config = dict(
    init_std_o=0.0431,
    schedule='wsd',
    final_lr_fraction=0.0,
)
Each number is 128 + 24 x the weight over its row's rms, rounded and kept within 0 to 255. Layers, rows and columns count from 0. Numbers have three digits each. The size before them is the row's rms in percent of the matrix's.

# layer 6 attention output, 256x256, rms 0.0523, rows 0-42, columns 0-63
085:145140119111153139130142143124105091144142123176107168145093102102112149128116146136130128159108097154120141129083151141131134106150160134161146154137119113141122120119135159151118117111116128
101:156129106087142126143121156160166105140120135101144126148145157117098157090138116165115172125124109084171110118123152107120100182095158096108101109135110110149179087144133132121141078116149126
088:110149110132114146145104082150139168090124145091150089148150108102151108170096122119119134139133127114104101140134110104104105123117123100084094137084127129103134098104122135138131134165101162
093:142130137138117144133087114107121108107131136101111140118124143117140145132128180132120149108110119109146103135127079096165150126143150139150135111125119156110122134125127173131122133104139114
093:106122096107145161140125114140116116116151133127092124119126135099094139141126125121123158149122118108127112144104096099112105107131142132102130125113141126114122113097114117119110142138152154
103:090144131119124116122117114096143123170122146154119131124120119105141133118133127111143094128094134096135135081097149088133131166107150114160117153123128141154126143105156096129152120114110107
109:167134124109115156093124118128128127141147134129143127123117128150118158170158091158112178152096090120152117126099115136086142146102119126127093153120105126115114111122119123117111109117129145
097:108136139137129125138114121131104141147149119126145132135100144133129120123112152170142105133126122136149119148105168110114166121097161139122115134117092100141146134132128135112129140130115144
089:144142102140081147147131109166177141149105138120106124096134143145094137124153108132112141106125126145120116126111149140104110132155142115088146106134099136107123111124101132113112098125144158
097:135128141137108109111096134147082132147156147094170117156104133104148130143142142146127102138118124150078139115152105127109095147172147099127097124132154124126137136105105110122108075154152094
101:169136120164139133158163171145098150127148150136118125146155143119158109117121172123126104147127128135138131103133123136163137115114159148090123121121141095105133160112117143125136094166134131
092:116124182147136108136071132121106148139133139162121116097108126105151154107116093121134148147135133173092147126166108115157125120160146128145131117124116136149127104134123135124142117134127114
079:166164116087137129115089139175149108150102111158144137113159181139156122135154126161136125119155155118141097134163110135122102132160173113126134140157142088135132130133139120137150121124141120
090:141152108163115150135131169143101125146128139129132104115135117095111095125111123130148092161129101144134127115149142123148096118134160149145129126112151136105148149161128177113110141128115155
088:152160160092142144086124140123168153158115160150118125133156163102097135123106144173147164127115096102160101160133125140158093160110129132133078088144155101118098102122166081123112107113149153
109:130105123124136117142126142122143122138126125149110107075124102131143154151129150145103132109121121122152120111121133140100159139131142121098128105128098163133153118126160094130172146141133122
096:149139124130169137144091118115110109156159118115119118127109120145113143110095156107137095148115143107128123114133070119163143124139129165154142127116105156131127106141153140141142116137134156
100:111115126119147135117122124122110141150125093127135096128143146126160127140141148125114121144118118098130103120156119149131126150152110122126081146135141116161111140124150090152145141153128118
112:137119103120156136149134125121094133127112100124114121129130119142103103114170108127140150141107125124128135153119117166146117156137095110130113105123145094120142101098111119115125114116128148
113:130140112124125129086156130165126110127110145126136140146121141148121134153161124117126124102119123119113112130133152101154117125105119136132128156125121126117107124106166143130129127121122103
093:111067117160111126139140114121126133124159125141135136115116103114119146152161120148130133108132114178136123135098129137158159067130146136139118129119128119144145108105142147122101159097099102
097:142127117114106125132116113122135148120128121113146133104145134090144149139143118125143132110143136147123157140112093116129125118118142076103178097156112115142121109131091142132089094157101124
117:134155134121106130141138102120161120137117142140110126118168124152114142143157092112130152090145155107172133123115114164130160144113149167141147106095124132119110122152164107127141138116136117
088:077075096127089117129114101138135114115161144100143113137114104135130135146109120151148110092142118168105123126127094125120110136132144094120085123122154155119130115138120146109124099139126120
095:187177136129116125108103095104122139111120127150150135158156139121182116143135129111131137104097133125100134106152138141105098138089128153126128128136136115102122121096118114107155129135126172
099:141138148136106136149108107131098156153162157130117114182126101132121120103139118137117138121114110113142110115084127104155173123138155116126116124107163123153108101136141144138123144142096172
101:116132143145134144154107181116146087101141095131083122130151139089135126126100112108158146159096139096110143124130098137147105155139145125110135105087105124103161105121091132120099101155150120
109:124120130101139112179111099145121117135121119139124097150137135101125118178136138120118086134151135144085113148099097119094139153105129144115136106146149132134126132124120118153154142163092128
094:137125145136109150113099124113137164146149128100107119144102114122117125136136146146158160144108125119136072138133116111131157156140125101142106125131129157149128139153145161127152129112121145
107:102090145113125100113165120107168126139135171149123156113123120112140132120095120136141119111108133095122158146084169125117108135120124126145118123132099154148132120136107132114104120119136128
105:081138113131150122140152149123151106152154114096152147148104108107130111131119123160138132136139111107170100088117115089150154171120117152145119142146139128114115139165167120142163127099118158
104:113120131136093139115102146096085171115119099107115128127145100096172148146126116122110117135097128138116143121140102130154125120136114114170136128137152133123098130169159142117146130128135156
113:136126129150105120104130130132157110139127111115144138098132132113133150139160138106159089143167139107134123119154127142108136143097136116116121140118135099144127149112148117161130150150146144
099:131130132116140179112131146139126134155128131107108087112180118110134078173139154128145101127146101149138129127120136096069140126142125142097141150111069147144140116136126146153140113134153135
089:115106111128144117114125128132132149121137121153149126131117156124119127090117111114101183112089118112124095143148152105131148139105118120135137091137175116129105118153125141118103124111091130
111:128110142101148129140114102114133126158134131143143129147104097132131124098105084136142127110158151129141098144129130122113154148116154143141140113155122129134162105112144177114167155113136124
100:152127132142123127152159162095112137106111114082097099146172139159112095128123134127164151112147104139144149136101109108108126109118108120130139120121110110177116090118106168123118132132112147
086:111122140143143144129114155091106130117133144160120128127125114134117091129095132139101135142124154116188137128128123147122117143154122137131115142151141127138125166124094165145120119134100157
123:099140138148110132120076153124091124146093142136130120105118156147167118115150100129108121155130121123109141140147095130133114128105135094107100132116134127140137165098093099099149125180115104
099:136175139128129160140089143121127146160126134121071144106152130100131113115138152169168134144119120142130103119118124180143147152148162165153142119123152138107116140116148098140137125087112169
089:145088113104117104096132113108151136089111122108104159140132093112144129132125123154118149136117155130121094095137147123144147113135122157150126144143098142148093163127121125138093122126102136
100:144153112104116146160139146134124117103102136120121123113122115091161128123133164119109143129140150107156117137148138087126106115116154119125132154105096140138144106087132137087128119122129116
108:124122136139136109120146150141142124122144152163132161107129100151140123124131143125124137164108149140116104115103166145110137131140164149104124116139149127105146168112128133159118142128160117